{"n_head": 6, "attn_scale": 0.0884, "parallel_block": false, "batch_tokens": 131072, "doc_mask": true}
Each number is 50 + 10 x the weight over its row's rms, rounded and kept within 0 to 99. Layers, rows and columns count from 0. The size before them is the row's rms in percent of the matrix's.

# up: layer 5 MLP up, 3072x768, rms 0.105, rows 2587-2603, columns 576-671
# down: layer 5 MLP down (transposed), 3072x768, rms 0.214, rows 2587-2602, columns 576-671
up2587 094:41 50 41 69 61 45 34 43 44 54 44 60 40 60 47 36 55 51 53 52 63 63 48 41 44 35 49 52 54 58 54 59 49 29 59 44 61 30 39 41 55 35 56 51 59 51 64 37 63 51 54 63 47 53 62 63 47 55 68 39 58 62 48 73 43 39 69 47 51 47 39 46 57 50 56 46 27 55 57 56 51 60 45 59 45 44 37 62 47 53 63 61 41 43 36 67
down2587 088:42 42 58 65 44 65 61 48 39 60 53 48 40 82 46 42 48 53 47 47 36 69 32 56 55 50 49 52 41 51 39 58 50 52 39 42 47 54 53 67 66 48 38 58 43 48 59 59 54 39 67 42 46 65 57 43 47 43 35 59 37 46 53 49 30 68 45 35 49 54 53 50 50 51 42 42 39 52 54 55 29 39 36 56 57 52 53 49 47 50 50 31 45 47 59 42
up2588 114:42 52 45 49 49 50 43 45 48 51 56 35 64 50 41 49 51 57 60 53 52 68 35 51 67 73 68 65 52 51 65 51 54 49 46 64 46 49 64 43 65 50 52 52 32 48 47 55 44 66 37 42 65 49 54 66 38 49 65 55 68 42 50 52 45 52 47 74 31 61 52 45 39 37 50 54 40 62 45 40 58 47 64 57 48 38 47 39 52 37 42 65 42 51 50 54
down2588 108:61 57 49 48 52 48 51 37 68 55 53 51 43 52 42 29 45 37 45 39 46 47 59 66 54 45 41 67 77 58 50 50 54 49 36 62 45 50 64 43 46 49 50 35 51 58 51 63 44 32 44 43 38 49 52 66 43 57 37 37 45 40 49 57 51 55 42 47 50 35 44 55 11 31 48 41 48 45 55 55 56 62 62 47 51 68 46 55 64 46 59 58 55 47 59 36
up2589 094:54 23 54 38 47 53 38 64 49 54 62 51 44 40 58 47 62 45 55 57 46 45 37 41 32 40 43 42 43 52 58 52 52 44 45 66 57 33 43 41 48 72 50 75 59 45 58 55 44 49 59 36 64 55 44 39 54 71 59 44 55 37 49 42 47 46 55 58 63 47 52 36 53 55 55 63 41 65 29 58 63 46 45 48 60 64 68 50 61 44 59 50 48 38 21 53
down2589 101:43 44 53 49 46 58 46 52 47 28 63 58 64 48 51 46 47 41 45 57 57 51 48 59 48 52 46 47 53 41 46 48 47 33 52 55 49 37 67 55 55 56 51 53 40 65 60 56 46 62 28 44 48 38 26 41 60 62 58 64 50 50 52 32 59 36 50 51 31 51 74 36 45 47 38 48 50 45 20 49 56 42 45 56 57 40 49 61 44 57 55 33 41 42 43 51
up2590 115:50 51 54 40 68 55 51 41 44 46 49 71 36 47 39 66 51 64 50 45 62 50 53 53 57 42 52 56 66 52 75 60 47 33 51 58 46 39 68 44 47 46 40 46 54 41 44 34 47 49 51 48 32 39 53 35 64 51 50 49 54 37 41 45 57 76 49 50 52 45 59 45 58 49 37 48 42 60 67 40 62 37 55 60 44 49 49 47 41 62 54 43 39 38 60 62
down2590 107:58 63 37 41 54 59 53 58 49 54 46 60 52 41 66 44 44 51 49 51 48 51 58 38 62 36 49 49 53 44 46 48 52 59 24 39 41 48 53 62 55 56 35 41 49 55 42 62 60 53 66 63 62 34 69 56 37 59 31 50 43 44 39 45 41 57 61 58 40 33 68 47 52 37 52 34 43 58 63 50 31 45 44 52 65 78 56 59 43 48 63 49 33 46 55 36
up2591 105:61 68 48 48 38 60 48 49 44 56 55 61 55 46 56 59 72 66 48 59 45 54 41 36 56 52 46 56 46 36 33 39 61 62 66 73 63 57 32 49 52 65 42 67 54 58 46 62 56 39 65 34 51 36 36 53 60 50 33 45 48 51 55 31 64 29 41 38 68 41 56 57 66 51 51 52 59 41 51 60 52 62 57 58 51 38 37 55 46 41 65 38 47 39 46 46
down2591 107:66 50 55 45 58 47 66 50 48 44 44 58 59 51 42 60 49 71 37 62 53 28 43 34 40 50 36 42 57 65 30 48 42 35 52 72 55 56 49 50 51 43 30 35 61 68 46 44 49 48 56 31 39 56 57 59 60 50 27 33 50 35 48 49 56 45 57 39 37 54 29 68 66 45 51 43 53 56 39 52 62 55 55 53 46 47 54 67 74 44 64 57 35 48 45 39
up2592 104:42 44 50 45 51 61 62 37 52 37 58 60 47 54 57 43 59 44 45 35 52 54 50 52 60 44 71 33 62 73 59 66 47 36 43 52 56 45 35 45 43 41 61 57 57 43 46 47 58 26 47 39 50 48 54 46 59 54 52 56 47 46 54 55 64 52 47 51 39 42 57 38 53 54 43 43 42 58 35 50 53 55 46 55 41 59 47 48 63 65 64 71 52 51 52 60
down2592 104:46 48 41 53 67 54 41 43 58 48 58 36 36 40 50 52 63 44 43 42 42 43 49 48 58 47 44 21 47 46 50 54 58 58 60 51 51 38 36 62 47 55 22 51 51 46 45 66 61 43 56 48 48 57 70 52 51 74 80 34 48 40 57 58 57 52 46 35 34 45 34 49 58 45 63 53 51 59 56 54 68 34 43 55 52 47 42 58 50 54 62 48 56 45 51 36
up2593 093:38 49 43 54 64 33 50 43 63 54 51 38 48 53 40 46 43 46 64 64 35 32 49 58 51 58 91 65 75 50 45 30 45 61 61 45 44 52 53 56 45 31 42 45 58 64 55 57 53 42 59 53 49 54 37 39 73 45 29 75 49 50 66 65 58 46 59 64 64 29 44 44 45 60 47 59 43 56 35 42 68 38 41 78 37 32 51 53 57 49 59 51 42 46 51 49
down2593 086:59 48 45 43 54 39 62 48 43 50 53 49 46 47 41 61 52 49 49 44 50 48 40 49 48 52 52 43 49 53 63 45 63 37 57 68 48 47 45 74 47 41 56 53 42 47 59 34 28 58 51 51 44 58 50 52 59 43 81 43 53 57 44 52 43 44 44 52 47 61 65 53 55 35 39 40 65 59 43 43 41 47 57 59 58 65 53 33 61 56 49 46 55 56 44 47
up2594 115:68 39 61 46 37 42 65 55 49 42 48 51 42 40 61 53 49 45 45 50 48 57 52 68 60 54 54 47 49 57 57 63 53 54 56 46 39 59 66 40 52 61 49 56 65 56 49 63 48 44 67 48 55 55 56 45 56 62 46 54 48 53 45 50 24 62 51 51 49 45 51 52 44 34 61 61 57 51 50 57 50 55 54 61 54 56 46 32 47 51 57 47 57 41 38 41
down2594 110:48 52 60 51 48 38 56 57 47 58 55 35 57 40 37 57 59 41 58 40 31 42 53 62 47 65 43 45 42 58 63 61 58 67 57 59 51 52 67 47 39 54 55 45 49 53 54 67 44 32 32 56 38 39 65 41 47 50 28 51 51 56 45 50 43 44 52 50 55 39 57 60 45 45 66 41 56 46 70 65 55 68 57 49 59 31 64 63 45 77 22 55 50 62 51 52
up2595 088:49 66 36 46 47 45 51 58 44 60 74 59 32 49 59 41 66 60 39 60 53 49 50 43 49 56 27 47 51 49 50 56 47 55 51 48 56 69 39 45 50 50 45 29 60 61 46 57 45 58 40 60 54 63 61 48 61 46 52 54 63 63 60 58 53 73 55 63 55 27 58 42 34 56 43 41 45 63 51 57 42 56 34 42 64 39 42 55 52 26 42 23 47 57 48 49
down2595 101:29 57 45 37 57 53 63 42 32 58 53 49 48 61 44 45 55 45 46 73 50 52 56 47 53 57 47 45 40 44 54 48 42 43 49 56 46 58 45 49 40 36 44 41 54 48 61 41 64 58 48 48 45 51 40 41 40 49 60 52 54 50 56 50 60 25 38 36 59 57 66 53 56 45 58 55 71 41 54 46 42 55 45 59 38 54 43 66 55 42 60 51 64 60 47 48
up2596 095:47 60 34 48 50 53 40 40 39 49 44 44 45 61 40 51 64 74 48 44 54 44 64 62 52 54 55 61 64 57 62 66 61 47 48 35 46 47 66 43 50 55 49 47 51 59 56 71 52 54 52 47 35 46 63 66 44 29 77 49 48 73 55 29 49 43 44 38 70 58 48 57 56 47 49 39 55 67 49 47 42 57 59 47 58 47 57 71 55 52 33 67 46 52 42 43
down2596 094:38 51 58 59 50 44 50 43 50 69 56 38 45 37 44 56 64 29 30 31 71 43 52 38 65 55 46 42 69 43 62 52 45 62 61 44 50 52 36 48 46 40 47 40 31 56 53 44 46 51 46 59 32 57 28 61 42 37 76 44 58 43 61 54 52 56 52 45 51 38 52 20 33 53 45 57 38 45 32 44 62 50 48 48 49 38 60 55 64 62 43 47 38 42 54 41
up2597 103:52 39 53 61 55 41 49 43 56 49 58 42 73 58 52 48 61 55 40 53 51 37 53 53 47 55 51 50 52 46 47 55 58 58 47 61 67 59 71 44 41 36 57 45 51 67 48 53 48 39 42 42 58 52 50 44 28 57 46 43 54 61 50 38 67 53 57 58 38 53 36 44 42 58 61 47 50 43 54 57 39 46 50 44 47 58 60 45 50 52 55 42 60 47 50 50
down2597 107:60 50 51 55 49 48 42 38 57 59 48 57 73 53 60 39 61 57 52 39 35 50 44 45 76 45 53 37 74 46 48 46 54 59 48 52 48 40 55 38 41 62 59 61 58 58 49 37 45 49 44 39 48 39 59 44 33 53 53 35 45 55 61 58 43 48 44 60 51 47 36 57 39 50 60 66 60 44 38 54 45 24 48 64 42 47 58 53 49 47 52 53 63 49 54 64
up2598 092:61 66 13 43 43 50 51 45 72 50 58 51 52 59 43 67 50 45 59 41 35 47 47 48 67 59 45 62 36 45 42 39 52 37 49 53 50 55 66 39 55 67 42 60 47 63 63 34 57 55 51 62 37 67 33 44 58 56 32 68 47 56 61 64 59 50 41 44 45 47 47 54 43 41 53 37 46 40 33 51 46 52 57 41 55 43 46 74 54 47 42 62 58 51 69 36
down2598 097:44 56 36 43 40 64 58 56 42 66 62 65 59 32 36 40 60 31 67 52 42 60 49 53 60 55 43 54 41 41 52 45 51 51 44 62 41 74 33 60 61 57 59 40 50 48 39 53 49 59 45 34 43 48 47 45 47 60 49 60 57 59 46 36 59 39 44 49 71 35 49 48 28 45 37 52 64 35 56 50 61 40 62 57 65 51 55 68 50 56 54 38 55 42 64 53
up2599 097:43 34 36 57 41 48 53 62 50 41 39 52 59 62 50 57 64 76 44 36 49 48 48 50 35 40 62 54 57 38 45 46 52 66 51 50 49 52 46 39 55 52 50 44 50 61 50 67 61 60 43 62 49 56 54 49 42 49 53 49 51 59 48 59 41 57 44 57 51 69 47 38 50 57 58 45 45 45 56 65 47 54 45 49 56 42 49 52 62 62 42 37 55 53 28 55
down2599 100:51 43 34 45 43 58 74 47 64 59 58 59 64 45 42 57 52 51 68 53 43 31 33 40 60 63 55 32 38 57 40 55 50 43 57 67 53 45 62 45 49 53 39 70 53 60 47 50 67 50 48 38 52 52 65 35 46 54 53 54 44 55 49 50 48 46 67 64 59 53 58 50 50 63 32 74 53 56 53 43 55 74 44 40 38 39 31 56 23 39 50 50 47 39 39 39
up2600 100:41 42 48 41 50 66 49 39 54 58 44 57 50 42 28 63 28 48 50 58 46 39 66 67 46 45 43 60 66 45 38 56 39 68 49 48 67 41 57 63 29 64 63 61 43 64 41 36 43 48 28 49 66 43 55 41 39 58 43 42 42 44 50 52 58 29 39 43 45 30 65 42 60 44 62 44 57 41 62 62 57 51 36 52 48 54 56 63 54 51 45 53 54 61 37 46
down2600 103:58 54 58 54 53 77 58 43 39 38 33 68 65 40 39 49 44 57 54 30 50 44 43 54 50 57 33 65 40 50 36 67 54 52 37 21 46 62 46 30 43 40 56 44 57 46 60 43 49 39 28 58 38 49 54 42 53 64 51 46 52 30 62 57 67 52 41 39 36 52 50 49 60 53 54 49 58 55 38 66 48 52 51 55 35 36 55 58 45 50 46 42 55 53 69 54
up2601 093:65 49 49 68 48 34 46 51 50 33 65 53 50 37 46 50 36 50 39 55 52 46 55 47 52 45 40 59 56 52 45 51 47 51 43 51 36 57 44 54 66 58 47 49 45 36 55 55 35 50 60 54 54 53 58 44 33 39 45 51 39 60 54 36 46 48 61 50 56 51 69 46 58 51 60 56 57 62 48 56 30 41 53 54 44 69 49 47 42 63 45 58 42 58 61 56
down2601 096:36 53 46 39 42 54 45 49 47 62 44 44 35 39 42 40 66 62 49 53 55 56 50 39 57 50 51 44 48 35 50 37 45 47 60 27 59 39 54 42 56 48 63 54 62 60 61 55 53 50 63 67 37 48 51 65 66 65 43 59 59 49 44 52 42 33 49 32 53 65 40 62 52 54 59 64 57 38 57 56 41 58 54 31 37 54 48 70 42 50 57 33 48 46 45 62
up2602 092:49 47 44 41 39 59 48 61 31 72 50 56 54 52 52 57 55 54 60 54 47 51 47 37 61 64 54 64 33 36 51 52 33 46 50 56 39 54 55 50 45 49 49 44 56 42 49 56 35 34 56 66 45 44 44 43 60 46 56 42 59 48 57 39 57 56 47 48 51 56 75 69 41 52 69 57 44 60 40 71 55 64 46 47 54 47 52 56 56 50 43 49 36 25 52 45
down2602 096:41 51 70 31 52 55 38 57 53 51 56 60 60 44 63 52 43 42 53 41 26 63 44 50 44 35 54 45 47 44 70 55 60 61 43 44 45 36 58 42 77 55 60 51 42 50 47 46 55 49 49 56 34 45 49 38 39 54 65 43 55 35 48 36 65 31 42 54 61 45 50 32 49 49 53 47 39 61 42 50 35 53 37 53 71 52 56 49 47 48 32 42 61 37 61 43
up2603 094:61 69 28 37 52 44 65 56 58 55 53 62 41 44 46 54 63 42 58 53 51 43 59 49 47 56 44 53 38 49 53 57 35 48 46 62 31 59 40 43 51 41 59 47 49 46 55 51 46 51 42 55 54 57 59 52 46 50 48 46 69 49 44 50 56 67 32 49 38 47 53 39 47 57 60 52 68 57 35 44 59 44 70 62 62 69 48 39 52 52 43 52 40 51 38 57